Each number is 128 + 24 x the weight over its row's rms, rounded and kept within 0 to 255. Layers, rows and columns count from 0. The size above them is the row's rms in percent of the matrix's.

# layer 3 MLP up, 256x64, rms 0.372, rows 150-184, columns 0-63
size [ 73  94 133  64  98  96  67  84  85  78 116 108 120 107 105  78  60  69  81  93  97 106  92  99 110  55 102  82 102 121 111  91  93  81  79]
[[138 148 121 116 139 118 111 125 101 121 115 143 141 139 106 153  86 125 162 141  86 131 100 135 140 133 129 137 118  80 138 143 171 121 122 108 122  95 154 153 187 160 105 118 156  69 129  66 105 138 129 125  86 132 142 145 146 149  96 123 145  95 114 114]
 [ 91 114 139 145 137 134 107 111  96 151 132 115 159 166 116 150 109 113  84 134 105 134  83 143 111  64 136 153 133 133 102 121 104 167  91 151  84 109 126  86 135 125 139 150 132 126 135 163 108 108 119 147  95 113 135 111 132 152 165  88 149  98 112 132]
 [106 155 146 102 139 157 119 102 166 125 134 101 113  77 138 103  95 148 146 181 101 129  88 124 108 138  77 142 117 112 158 145 143 144 187 113 138 113 139 112  80 100 152 111 149 136 130 142 112 166 119 134 122 129 152 136 139 128 114 130 150 124  92  94]
 [105 174 121 155 115 132 178 119 137 100 140 163 135 130 126 124  94  75 119 117  74  97 123 113 128 146 109 134 120 128  97 105 138 120 112 140 128 158 143 170 138 134  98 146 104 170 123  95 131 143 104 146 119 179 164 160 153 138 149  90 137 130 108 144]
 [120 150 126 158 102 132 120 151 156 117 131 104  79 112  98 110  98 125 113 156 120 142 120 106 125 159 114 141 138 106 129 126 110 156 176 145 110 117 106 121 116  95 133 138 123 111 156 133 128 147 171 153 168 179 159 139 104 180  68 141 110 123 127 164]
 [127  99 100 147 118 123 182  83 155 149 150  98 147  82 134 126 137 110 154 142 117 118 125 124 118 139 140 117 168 106 133 115 166 129 121 113 127 129 110 134 149 140 158 149 112 144 134 153  81 106 122 105 158 147 155 109 176 101  98 102 157  65 122 142]
 [166 159 146 163 137 106 139 144 142 135 119 116 124 129 117 163 172 131 158 153  63 113  97 144 157 112 127 107 144 125 154 100 135 135 116 126 167 142 133 112 111 140  97 129 123 114 128 143 161 187 130 147  80 128 136 170 117 135 179 123 124 101 121 159]
 [126  89 106 147 114 110 108 155 107 142  90 127 160 141 109 157 150 136 162 140 140 141 159 126 102 175 151 108 108  79 126  86 116 112  90 150 105 155 165 129 159 124 136 120 172 104 105 115 139 110 143  99 111 103 147 113 120 112 112 148 120 182 147 114]
 [129 111 160  85 171 109  99 106 133  93 126 164 121 159 149 136 129 156 134 116 151 130 182 108 117  98 149 157 120 140 151  94 124 131  74 142 116 134 104  95 100 112 155 131 109 139 182 144 137 131 126  81 108 156 128 133 156  96 130 134 155 123 121 150]
 [154  79 127 140 119 128 127  97 134 142 110 143  88  92 151 129 142  90 160 134 135 134 128 107 115 157 141 129 123 138  70 131 138  85  85 132 147  97 113 100 144 117 138 107 127 172 130 133 106 185 120 105 135 129 166 143 154  88 128  86 148 104 109 142]
 [110 167 123 115 115  98 165  95 164 113 145 126 128 100 125 121 165  95 113 127 109 102 107 141  97 119  86 107 147 120  84  89 114 118 124 128 167 124 109 115 168 129 105 121 101 118 123 155 161 123 164 148 148 156 121 137 142 130 120  94 139 103  83  77]
 [108 155 132 110 122 167 155 167 134 145 117 118 109 130 128 130 122 100 144 143 134 131 131  75 130 154 130 123 147 110  87 115 151 100 118 119 166 135 123 173 171 128 126 169 121 131 135 127 109 103 101 131 135 130 156 109 150 105  73 175 102 150 160 184]
 [100 138 114 109 125 117  89 167 152 138 105 105 100 198 124 153 149  91 127 128 122 117 104 138 112  82 156 130 113 110  83 112 132 117 110 126 106 106 151 129 149  93 136 112 163 108 120 131 112 160 136 151 129  80 140 112 130 123 147 125 118 150  79 172]
 [132 107 158 148 110 130  77 153  78 174 107 145 162 121  92 134 115 170 110 145 143 124 142 128 123 142 149 136 116 162 156 172 147 102  99 147 152 139 144 130 104 151 115 162 151 142 150  97 150 133 135 137 177 133  96 134 113  73 133 150 115 134 121 120]
 [ 97 166 149 125 110  75 115 140 151 104 132  98 146 178 119  70 138  82  96 131 142 135  88 150 144 145 121 121 143  97 139 102 102 124 107 117  83 128 109 138  87 133 162 103 131 139 158 130 119 106 130 151 102 153 132 107 115 124 153 114 106 160 124 109]
 [137 132 124 101 151 138 173 129 110 132 147 128 152 123 103 155 129  93 136 143 102 142 144 134 116 156 103 124 154 166 121 106 151  71  99 186 161 137 121 123 130 104 130 119 133 156 108  72 134 156  86 137 169 153 153 124 118 116  97 133  95 136 119 168]
 [128 149 130 141 141 130 139 133 147 120 123 113 146 126 134 203 105 141 161 185 116 100 117  84 134 113 129 160 136 133 102 149 173 130 134 114  97 150  72 111 125 139 108 143 118 137 160 168 122 105 135 112 102 137 147 108 141 128 163 103 121 154 128  75]
 [112 118 151 166 132 119 144 117 134  97  90  95 144 155 111 177 105 123 123 150 143 152 132 102 106 130 152 120 105  97 131 102 143 150 117 136 126 111 155 113 129 184 172 183 176 167 144 156 114 121 132 110 110 105 156 122 110 107 136 112  99  88 136 133]
 [135 115 140  66 109 138 133 118 141 135 131 150  74 113 130 166 140 102 118 136 107 165 136 130 146 139 130  73 125 105 107 165 156 123 117 119 113 121 120 133 104 118 121  98 118 130 122 126 104 150  92 108 137 199 153 164 154 154  89 129 166 123 144 150]
 [ 97 125 138 105 101 175 147 180 103 116 188 141 103  96 127  98 158 140 129  93 127 175 138 122 130 141 123  87 125 120 112 174 118 116 162 104 106  95 109 100 163 112 115 114 133 115 114 113 151 160 156 123 117 130 110 111 155 139 163 124 160 133 124 134]
 [129 169 150 104 122 166  86 112 152 104 164 121 113 145 135 154  92 123 135 119 112 134 138  94 115 136 168 117 116 115 159 158 142 122 144 109  90 180  81 174 101 141  92 135 115 126 160 103 119 119 118 129 102 138 158 137  84 131 116 133 101 139 160 145]
 [112 133 111 132 142 148 136 123 150 129 128 115 122 143 103 137 101 152 125 117 104  99 156 120 109 109  96 121 121  95 169 151 140 121 165 134 150 162 111 140 141  98 150 144 216 104 109  66 152  84 151 135 116  97 133 155 121 149  91 124 115 122 132 125]
 [129 185 150 167 122 139 110 147  99 113 109 152 136 180 118 152  98 154 105 178 124 117 137 121 122 159 123 105 167 134 162 126 158 119 161 150 149 146 121 157 124 109 141 134 153 125 108  95 118  90 128 131 173 125 143 133  95 125 111  84 164 127 107 109]
 [ 98 140 131 101  77 121 144 121 150 166 120 127 125 100 155 124 142 100 130 138 111 102 102 150  70 130 115 126 144 130  84 121 161  99 110 158 173 115 163 107  80 170 128 114 115 107 113 108 122 138 169 126 164 166 151 115 112 124 141 154 121 145 138 142]
 [146 120 100  89 116 123 138 134 101 160 159 116 149 127 184  91 131  94 117 118 136 118 120  85 126 118 142 143 144 142 156 127 129 103  56 131 146 115 106  97  99 142 145 147 139 146  81 130 139  90 100 144 116  90 125 143 146  95 101 147 151 146 115 103]
 [103 165 149  93 155 155 157 135  97 127 166 135 140 124  84 136 116 115 160 138 119 110 143 136 144 130 115 141 149 150 128 148 167 108 101 152 153 120  98 129 119  75  95 110 136 179 112 107 106  84 124 153 116  83  98 122 121  83 141 126 134 160 131 143]
 [144 137 133  96 187 133 130 110 112 159 127 147 148 129 135 104 121 114 138  93 106 156 143  93 176 117 108 127 148 129 162 173 124 119 126 129 110 147 149 144 170 136 132  71 178  98 116 122 154 134 131 113 101 125 106  95 170 143 108 147 153 118  91 143]
 [135 132 169 161 133 133 100 140 119 151 135 150 156  84 100 122 120 142 146 143 141 128 122  89 175  90 146  79 139 114 137 118 116 104 114 169 103 148 112 100 139 122 152 151  67 142 132 127 101 137 127 128  83 105  97  97  88 173 130 126 119 122 133 130]
 [125  84 116 133 178  83 178 121 118 116 132 129 142 131 173 104 143 125 113 129 159 182 134 167 153 154 111 119 120 122 146 124 152 114 150 149 131 112 149 107 121 147 166 116 147 118 109 123 129 130  95 138 140  84 125 150 110  82 106 117 127  80 114  86]
 [139 161  84 140 157 159 146 101 114 135 130 136 109 147 117  94 101 164  70 128 159 145 125 101 129 121 118 132 172 113 137 100 144 176 147 158 147 132 122 100 108 105 122 124 148 128  95 129 162  97 135 119 111  93 136 129  81 114 164 151 138 131 121  83]
 [145  85  92 136 130 133 141 112 104 137 130 120 156 128 153 124 150 120 126 145 149 127 120 129  87 125 105 156  81 149 123 112  93 214 120 109 126 140 142  88 124  99 159 107 138 154 122 147 168 130 136 162 125  80 118 147 127  82 122 126 146 100 143 130]
 [137 117 129 158 110 161 145 111 137 144 148  54 142 107 132 129 140 132 200 163 158 125 105 106 110 111 133 125 137 135 133 106 103 140  96 132 127 148 128 117 171 132 138 134 137 130 133 155 121  99 134 134  94  98 107  68 109  89 158 108 146 110 135  95]
 [116 197 137 114 125 151 151 140 167  96 118 135 152 160  99 100 118 145 148 103 104 104 134 136 117 131 162 115 136 137 152 132 187 154 117 160 129 111 155 127 132 140 111 161 134 165 122 150 114  72  85 137 150 105 130 146 133 150 145 113 134 126  82 117]
 [127  70 110 115  99 120 149 118 140 128 115  98 140  83 132  94 168 106 140  82 170 125 129 124  74 124 107 158 155 134 113  76 156 130 108 116 126  94 170 122 137 118 125  78 125 127 136 118 124 131 112 130 153 133 125 150 155 128 108  77 141 109 137 130]
 [144 152 124 142 140 132 118 152 116 134 132  92 111 139 124 158 126 118 172 159 110 151 132 163 159 128 102 129 142 107 154 142 136  69 136  99 155 160 125 124  96 157  97 173 113  99 153 105  81  87 118 144 123 117 133 151  77 146 136  95 150 126 102 106]]
# layer 3 MLP down (transposed), 256x64, rms 0.338, rows 150-184, columns 0-63
size [ 76  93 121  63  89 106  78  89  84  83 123 120 115 107 105  83  52  70  86  99 111 104 111 108 113  58 103  86  92 108 110 107 100  94  84]
[[ 90 124 163 106 108 136 139 112 156  93 177 106 106 173 107 143 132 162 123 149  91 105  85 188 151  90 106 124  95 154 157 101  98 132 149 156 138 107 105 136 129 100 140 125 121 137 152 100 151 121 126 142 122 159 113 114 133 139 106 103 132 140 106 137]
 [132 130 130  90  99 168 148 142 143 143 121 158 160  83 102 182 123 123 112 157  78 120 100 128  87 132 128 117 176 112 136 121 126 122 123 165 121 130 165 131 169 138 128 110 145 102 101 138 136 146 107 114 104 105 180 115 112 146 134 135 112  79 125 117]
 [ 90 157 155 115 146 135 174 110 142 133 135 106 153 137 130 135 139 154 131 120 173  85 151 165 138 168 148 157 135 128 159  83 125  96 147 123 161 141 175 142 147 179 125  91 149 104 110 174 143 114 114 127 147 128 124 137 102 102 138 124 129 136 139  94]
 [125 153 112 131 116 111 154 150 107  98 118 154 100 120 127  86 193 113 160 170 153 162 129  92 110  94 121 161 101 120 105 109 142 163  70 131 128 168 120 107 115 162 137 106 134 145  82 126 135 103 119 151 130 138 111 138 123 135  96 118 106 128 107 129]
 [135  92 122 141 103 100 112 107 114 179  82 147 154 122 113  98 144 136 118 118 136 114  80 156  95 131 126 102 129 131 117 148 153 153 163 172 129 150 165  99 166 155 159 135 142 125 145 136 128 154  96 146 106 134 121 139 140  75 121 134 148 169 159 145]
 [106 117 152 138 110 111  94 175 110 122 104 121  92 147 105 122 128 127 118 144 130  88 147 130 128 117 125 140 149 154 125 157 147  99 153 115 127 144  92 104 135 123 142 127 159 152 113  92 148 109 111 164 178 151  77 149 104 164 124 132  78 151 106 179]
 [138 117 146  90  90 104 141 110 174 111 183 111 117 127 145 157 125 132 145 153 120 121 140 136 116 187 135 150 108  98 132  77 130 144 175  94 121 119  96 125 107 121 107 119 121 113 160 136 128 115 108 144 162 166 162 144 153 133 125  76 147 108 123 124]
 [136  98  80 129 146 146 130 122 170 136 138 141 194 111 112 191 136 141 126 118  85 124 113 137 148 132 145 114 126 115 118  92 177 130 163 132  97 121  70 127 110 126 114 150 140 129 133 129 150 156  98 100 125 141 163 123 152 144 154  94 146 117 143 132]
 [143 113  89 146 143 149 125 119 128 154 149 180 149 135 154  91 111  85  97 127 142  98 142 123 145 179 147 115 109 124 111 116 165 160  98 135 109 116 146 134 113 101 130 164 157 164  93 126 145 110 112 157 142  92 106 116 122 147 182 112 127 145 162 115]
 [148 126 108 123 147 115  82 136 117 157 129 116 165 110 155  85  95 138 105 105 129 167 147 143 123 143 139  98  97 121 131 192 110 135 160  89 139 156 107 110 173 145 101 127 122  90 139  88 137 136 105 146  97  88 110 136 140 109 161 117 119 108 117 134]
 [139 145 106  85 135 113 147 113 125 139 131 112 167 138 137 123 126 115 124 119 119 113 129  99 128 141 151 107  96 109  91 115  97 145 130 158  83 150 122  90  99 109  85  88 140 134 106 139 163 159 150 125 169  68  98 130 152 146 161 144 177 126 145 112]
 [108 123 115 133 146 111 108 145 104  89 117 147 108 125 141 131  83  99 173 119  86 180 126 170 117  91 157 133 150 133 155 141 142 107 114 108  79 106 134 124 159 119 139 122 143 108 113 133 137 104  75 127 103 147 139  97 150 137 145 114 108 174 142 165]
 [ 65 152 128 143 126 126 121 117 167 127 158 118 114 102 120 110 127 114 128 119  93 166 138 127  91 107 143 158  87 151 181 131 117 169 130 156  88 105 147 110 140 157 128 143 103 166  86 126 133  96 139 123  87 130 100 137 151 140 119 112 109 125  97 109]
 [122 134 126 116 138 117 143 144 136  96 161 153 122 151 174 130 169 116 163 126 135 172 112 116 115  92 137 113 115 103 113 144 134 100 119 111 143 128  90 102 150 129 106 123  94  94 144 178 122 102 182 163 159 163 175 116 166 141 124 131 146 118 157 142]
 [126 109 104 137 131  97 150 103 135 116 147 158 133 120 152 151 100 170  99 131 148 118 125 113 130 185 119 120 114 115 101 117 142 150 137 127 177 115 179 124 110 137 135 168 120 101 123  98 149 146  96 101 154 119  96 169 154 158  95 144 143 115 173  92]
 [132 155 139 169 155 141  75 122 175 159  92 109 127 125  90 120 161 140 133 158 127  82 142 101 153 116 134 145 128 138 129 132 101 158  88 132 116 150 124 144 110 129 132 119 161 133 112 130  98 138 106 109 175 162 126 143 144 103 149 185 101 110 116 101]
 [161 173 112 129 119 125 121 128  96 114 136 112 114  85 119 132 121 109 133 156 163 140 123 106 101 107 132 147 111 178 131 156 104 134 115 154 147 146 103 119 108 122 148 124  82 112  85 113 147 108 149 158 119 140  85  94 149 110 147 102  94 196 117 145]
 [105 115 128 136 133 122 102 158 164  98 155 197 164  99 128  76 162 145 135 126 178 172 142 130 122 146 150 152  87 128 103  97 110 126 121 110 138 124 113 124  79 128 133 160 139 131  95 112 137 131 110 132 140 160 153 129 144 111 101 108 106 151 124 146]
 [113 162 123 147 101 121 126 147 113 140 156 100 124 135 143 110 131 146 134 131 122  76 122 123 129 148  92 105 146 139 182 110 140 137 134 103 155 161 173 149 123 124 111  77 157 113 165 149 133 140 133 151  97  86 109 140  60 111 151 146 130 110 120  95]
 [117 156 135 120 141 162 118 112 102 122  79 114 106 171 121 157 124 105  96 133 146 121 116 124 126 123 103 127 177 111 128 122 147 150 164 139 164 137 137 155 102 157 119 124 115 109 171  75 132 106  84 120 167 151 121 128  88  98  93  91  97 130 130 141]
 [159 131 150 108 119 105 161 138 144 114 104 111 114 147 108 134 131 138 132 160  96 129 143 113 124 117 133 159  88 135 117 102  74 126  87 180 123 101 170 125  93  97 110  95 175 140 111 132 117 122 177  77 142 107 140 145 139  89 149 143 130 134 130 127]
 [100 165 130 141 136 118 131 117 158 141 128 110 149 128  92 125 146 118 133  98 134 155 147 125 100 114  98 136  97  87 110  73 151 117 155 125  83  95 128 151 136 135 112 146 181 138 118 129 123  88 137 156 105 119 130 130 149 100 123 111 108 201 119 166]
 [140 133 172 135 130 121 131 174  89 114 142 123  70 125 101 121 103 153 106  73  87 132 138 116 111 145 150 129 149 151 156 104 140 125 113 154 127  98 130 123 178 154 146 157 123 154 133 100 131 136 153 140 128 150 113  69 101 117 127 170 129 110 133 154]
 [151 135 146 153 103 138 121 159 129 156 133 151 129 108 128 147 166 158 119 163 113 167 143 123 128 128 134 115 127  75 155 136 169 147 142 123 116 134 139 110 127 147 154  83 113 138 111 117 110  98  95 144  87 158  82 163  73 114 132 146 162 146  85 138]
 [124 131 145 125 125 123 111 157 130 185 101 147 170  89 114 111 158 122 146 131 167  95  99 103 151 139 153 122 132 135  80 190 126  96  91 144 111 117 113 144 124 186  99 124 150 136 127 144  99 132 131 151 103 120 102 119 105 121 165 141 136 130 142 105]
 [124 134 100  94 134 127 173 141 114 123 120 110 104 120  82 154 109  95 157 100  72 124 142 119 114  93 164 143 153 126  99 173 121 106 122 150 169 129 133 138 164 147 122 183  95 136  92 120 106 104 155 129 154 107 126  97 120 105 109 136 144 116 135 145]
 [132  78 131 152 141 155 118 180 140  72 164 119 113 103 128 124 148 142 109 156 132 140 112 103 111 138 100  98 105 129 132 121 147 166  97 136 160 124 151 144 165 159 132 164 138 147 107 118 121 154 132  85 146 136 136 101 107 123  83 160  98 103 158 119]
 [167 163 131 187  95 121  95 155 133 157 172 103 125 124 127 151 169 141  94 148 114 166 118 109  92 143 137 143 143 125 115 117  87 142 107 117 117 117 135  87 124 123 168 115 132 103 139 103 155 123 126 113 147 163 119 124 119  86 126 144 183 149 119 128]
 [117  98 123  91 112 129 150 118 134 139 168 130 102 162 138 140 155 121 111 114 156  79 133 110 166 139 125 109 116 135 123 123 160 122 144 190 127 121  75 127 107 137  97 104  84 136 114 108 175  86  89 167 111 158 156 115 130 114 133 116 123 120 119 105]
 [115 169 124 105 141 158 123 161  78 144 146  97 156 124 140 126 164 125 160 105 105 112 124 135  67 122 106 117 112 140 169 109 181 156 131 153 148 170 125 113 141 107 127 115 141 129 125 120 146 136 140 105 127 116  97 105 126  98 145 124 112  90 157 180]
 [ 76 150 153 152 143 157 112 150 148 150 102 122 120 105  89 129  80 105 144 123 153 143 130 108 145 146 172 150 102 131 132 142 136  97 134 122  99 117 127 156 148 152 106 158 110 103 139 160  85 152 101 102  85 157 162 142 114 143 119 126  86 143 159 126]
 [146 120 161 108 131 154 116 125 189 135 135 107 136 107 151 158 115 106 118 162 107 123 132 116 140 121 145 133 113 123  77 142 106 118 112 152 194 158  99 111 146 138 103 122 161 147 114 163 136 154 102 109 124 127 146 176 133 148 105 145 127 112 134 192]
 [118  85 198 140 146 111 119 155 130 153 164 133 131 150 122  99 148 134 154 122 145 172 146  87 162 149 128  85 130 128 161 103 165 103 138 110 106 170 144  97 171 119 130  82 142 146 132  97 128 134 129 156 116 137 123 120 129 138  91 140 130 124 133 149]
 [139  86  95  87 145 125 144 125 155 125 115 131 156  78 131 117  89 102 139 156 174 132 124 144 122 142 113 107 131 126 130 125 129 174  76  93  79 106 132 141 160 106 106  84  96 105 140 147 113 107 118 132 130 141 128 110 155 133 122  91 145 107 102  97]
 [114 139 105 123 153 116 155  89 131 100 174 141 128 101 116 133 146  89 143 146 111 110 167 104 107  74 133 119 101 163 104  89 124 131 128 136 122 132 134 147 116  98 116  71 124 145 109 117 136 125 101 121 115 143 111 144 183 101 112 120 188 138 154 142]]
# layer 3 MLP gate, 256x64, rms 0.411, rows 151-185, columns 0-63
size [ 88 132  80  88 116  76  83  87  72 118 106 111 111 113  75  73  69  77  95  97  82 107  92 115  57  99  77  93 101  97  91 110  88  70  80]
[[117  98 133 144 145 148 123 144 115 105  84 155 111 110  91 126  91 158 153 129 136  83 115 143 135 170 174 103 110 164 106 135 129 146 158 138 153 117 188 124 153 146 138 118 167 123  88 110 124 125 162 119 107  97 152 130 116 120  85 126 125 119 128  90]
 [149 109 107 111  97 128 102 145 112 163 119 143 143 127 120 102 121  99 110  79 141 119 140 137 154 139 154 112 183 113 122 130 172  84  88 122 142 165  98 122 130 128 166 145 132 127 123 100 167 120 102 123 158 124  95  69 151 108 147 117  96 121 148 139]
 [141 121 123 100  91 105 162  82 142  99 163 147 106 106 171 130 122 135 149 126 112 139 122  90 151 156 105 125 152 118 109 113 123 122 106 132 171 120 122 159 117 111 126 139 125 183 146 129 146 137  77  96  72 163 144 155 153 106 106 134 120 102 148 144]
 [116  54 120 108 136 153 152  72 133 105 122 169 140 121 171 156 152 110 137  91 122 110 140 150 143 139 132 116 122 165 127 111 126  82  78 117 133 121 109 107 159 109 108 121 111 166 108 113 156 110 146 126 135 113 119 134 149 142 172 100 139 118 114 107]
 [121 122 141 134 149 175 119  87 145 146 151 112 136  87 135 146 111  77 122 125 121 119 107  90 109 131 159 150 155 110 115 123 156 144 136 149 139 126 102  86 127 109 144 141 119 142 117 160 114 121 142  99 118 179 166 102 182 109  95  92 158  90 141 116]
 [119 116 164 142 119 122 123 138 177 105 128 153 147 100 157 120 134 142  94 126 109 160 107 121 151 145 143 136 183  96 150 142 138  92 131 135 107 150 110  90 139 151 111 130 147 114  94 177 136  84 130 144 137 161  92 128 117 132 145 131  95 144 193 113]
 [ 94 107 134 147  91 137 118 128 137 156 117 111 173  94 103 165 107 102 129 121 116 131 133 127 134 177 151 117 114 101  99 114 123 126  91 118 102 150 102 114 150  82 105 128 163 128 108 160 140 155  48  91 123 128 131 110 117 147 107 100 126 139 108 125]
 [116 148 130 100 146  93 119 177 147  83 125 133 132 135 118 120 139 153 135 148  79 174 121  98 106 149 110 144 173 101 148 142 170 145 178 130 110 118 134 119 158 123 115 129 113 126 191 122 121 133 157 136 150 168 139 131 159 140 159 143 160 128 137 111]
 [123  89 137 105 102 127 136 206 139 110 140 151 129 163 122 154  92 134 157 116 155 154 141 134 156 123 107 104 124 114 171 134 120 131 137 107 121 141 130 166 156 181 124  97 110 116 118 141  98  99 149 118 143 100 110 116 129 123 113 145  91 164 174 122]
 [120  68 141 124 107  94 161 169 107 140 156 129 142 119 122 150 166 132 114  61  99  83 112 135 113 147 104 138 137 145 102 130 113 120  92 157 130 121 119  88 158 131 173 139 122 127  99 105 126 152 139 105 152 153  79 144 122 122 147 116 148 139 126 128]
 [121  89  94 120 123 118 160 135 127 130 116 122 149 157  97 147 142 171 143  90 122  65 151 162 149 136 135 131 116 139  84 147  93 105 102 158 163 148 129 106 112 137 117 116 137 120 102  77 114 154 146 143 122  95 106 106  96 161 151  94 152 124 133 141]
 [148  94 145 139 138 112 139 136 118 128 157 124 166 121 140 116 116 128 118  87 103 138 128 133 175 111 135 117 133 160 126  91 129 125  93 161 116 107  98 139 120  96 150 124 130 147 113 149 152  96  78 100 158  96 109  93 163 108 166 177  83 141 130 160]
 [124 119 105 180 110 120 105 153 149 175 149 166 110 148 136 101 122 146 147 134 136 136 131 101 143 103 107 128 143 145 132 143 131  83 129 146 128 171  89 130 122 146 125 106 105 147 101 128  84 118 148 122 127 125 175 155 107 187 104 140 143 140 155 182]
 [102  93 157 163 107  91 137 156 103 119 131 116 154 154 123 140  70 136 121 130 136  86  95 142 140 143  89 129  94 104 110 131  95 143 107 120 121 136 132  79 141 135 119 104 138 100 119 139 125 122 113 133 127  85  95  67  95 155 109 106 155 122 150 115]
 [126 133 151 142 123 129 151 128 131 113 117 126 137 108 173 157 163 132 114 137  70 119 116 138 124 155 151 124 118 106  98  93  89 159 135  71 102 156 122 102 124 178 118 102 126 130 102 175 162 167  93 131 133 173 124 125 121 114 107 102 152 125 136 107]
 [149 134 135  66 151  83 113 121 137 130 129 106 168 160 135 101 144 109 164 112 121 140 171  92 148 120  85 127 149 110 135 185 174 115 148 142  80 107 128 125 144 154 128 101 123 148 127 129 113 157 124 140 141  92 128 135 178 113 148 143 131 124 125 129]
 [ 85 108 151 126 145 129 185 105 101 111 140 115 151 108 159 130 128 183 124 134 120 167 136 124 123 169 138 115 128  85  62 118 116 117 172 144 141 105 135 122 145 133 124 134 166 143 142 132 147 145 139 135 130 155 188 109 117 113 123 152 160 114 114 108]
 [128 167 182  98 159 145 166 134 130 130 139 100 134 103 153 113 153 103 149 114  82 126 143 104  80 109  98 140 183 104 102 181 126 136 135  85 108 115 102 142 155 133 102 128 124 145 140 143 112 120 122 131 125 141 159 143  93 127 125 164 102 141 141 126]
 [132 155 174 123 113 126 118 126 156 119 115 126 122 117 119 135  96 142 165 155 110 152  92 160 177 138 167 110 169 121 144  97 149 108 135  91 123 132 108 144 151 146 159 135 120 133 167 131 141  79 110 118 112 133 131 161 139 114  96 197 152 153 111 123]
 [145 139 148 123 148 100 100 117 119  96 166 107  84 141 107 162  94 144 107 118 112 147 133 111 128 111 130  87  95 124 164 118 108 160 132  73  77 163 118 164 121 131 122 134  98  90 190 122 131 121 132 111  93 153 116 134 136 128 139 146 107 127 149 124]
 [135  94 108 142  99 144 128 118 135 140 148 156 102 129 130 141 107 136 112 111 122  93 145 154 154 171 150 140 129 118 133 107 117 110  91 120 136 173 166 140 118 109 149 135 155 106 118  61 183 127  83 154  99 101 106 163 116 112 135  88 101 107 145 121]
 [150 119 143 125 140 159 131 100 105 152 174 135 132 122  68 101 115 166 108  62 129 177  95 109 100 117 116 121 125 128 150 128 119 125 118 153  94 112 112 123 156 140 139 126 114 147 144  94 103 124 128 151 114 125 144 114 111 133 135 207 131 116 147 145]
 [119 168 135 173 110 130 113  86 126 125 116 100 109 112 109  89 127  98 127 101  86 148 107 110  89 121 160 106 154 146 149  97 118 122 122 108 113 138 163 150 159  81 124 125 178 149 130 132 159 127  62 126 135 153 151 121 118 135 108 108 142 119 108 111]
 [136 109 177 129 153 113 109  72 103  85  83 149 109 125 130 158  59 137 141 115 124 124 125 142 104 142 157 162 103 123 128 116 133 134 108 124 114 136 131 112 118 135 140 136 168 136 139 143 105  78 117 141 110 108 136 131  82 101 151 141 120 127 130 187]
 [108 169 160 127 131 159 146 145 117 128 130 174 131 108  98 160 123 113 134 122 163 131 151 151 133 138 105 123 159 167 121 129 179  82 117 145 143 107  87 144 134 100 116 135 132 155 128 168 135 153  90 146 115 144  92 134 136 121 163 147 102 174 104 163]
 [161  72 149 175 112 132 171 102 142 151 142 119 119 115 133 150 162 121 127  99 102  97 143 114 151 117 151 140 114 104 116 122 102 119 134 159 108  85 166 100  95  92 135 136 124 144 151  95 134 151 168 154 131 181 131 158 140 129 153 120 130 152 130 108]
 [114 128 153 133 125 146 143 128 120 126 167 168 111 129 156 157 127 141 115 130 141 128 128 142 116 176 157 118 140 104 152 165 125  76 109  91 106 125 125 136  96  76 172 115  83 139 145  92 146 161 164 133  98 106 127 158 163 145 114 124 101 136 147  94]
 [147 141  94 131 130 155 134  95 135  77 139 132 142 194 148  94 135 135 122 134 145 134 132 121 141 165 151 133 116 169 164  63 126 126 131 175 130 147 153 100 124 166 137 158  96 142 141  98 146  96 142 145 108 114 138 127 143 155 118 134 120 161 149 107]
 [117 135 130 161 131 127 112 156 102 117 177 117 162 136 121 108 103 166 118  89 110 136 131 118 110 121  95 134 148 153 200 117 171 168 126 131 113 133  94 123 116 120 131 108 139 124 138 120 172 133  89 133  81 114  91  88 127 118 117 127  81 129 124 150]
 [130 165 166 114 146 167 150 115 144 155 153 122 106 138  98  94 138 121 122 117 109 146 116 118 167 126 148 143 146 146 121 130 151  85 128  82 124 137 125 116 127 131  98 138 121 118  90 136 113 161 132  47 122 127 157 122 135 129 126 156 100  62 110 109]
 [128 144 133 164 152 150 139 113 137 155 114 135  81 111  96 148 125 155 105 117  73  96 130 127 132  89 114 139 120 107 126 117 106 130 153 143  88 169  79 133  81 109  88 108 145 116 139 145 110 148 124 145  80 153 149 138 113 129 136 161 112 122 168 153]
 [159  98 143 149 138 101 160 117 115 119 116 147  82 125 141 155 104 115 101 107  95 143 158 133 127 116 139 122  95 113  99 117  85 125 126 143 171  89 153 112 117 103 176 114 119 160 149 128 124 182 156 143 144 164 161 138 113 155 100 162 143 135 160 135]
 [131 111 144 168 125  93 104 163  80 126 122 108 130 150  93  73 137 146  98 105 113 116 126 124 120 107  79 157 141 120 127  97 120 109  75 111 102 116 129 157 132 161 178 115 125 160 116 112 120 129  98 139 158  95 118 110 154 161 138 107 108 114 142 122]
 [117 161 116 163 128 145  76 127 120 128 138 121 113 124 129 158  81  92 165 172 137 149  98 168 142 129 126 168 145 123 141 109 135 101 134 120 150 150 166 118  99 155  92 124 101  90 139 152 132 106 150 129  98 100 155 129  76 125 125  94 132 147 115 106]
 [143 153 183 100 141 115  90 162 120 133 122 154 113 160 157 149  77 101 117 120 118 134 140  83 147 143 151 133 108 160 123 103 129 123 136 143 153 168 128 102 147 118 144 127 110 153 114 136 114  78 120 120 121  84 122 156  90 109 143  91 177 128 115 115]]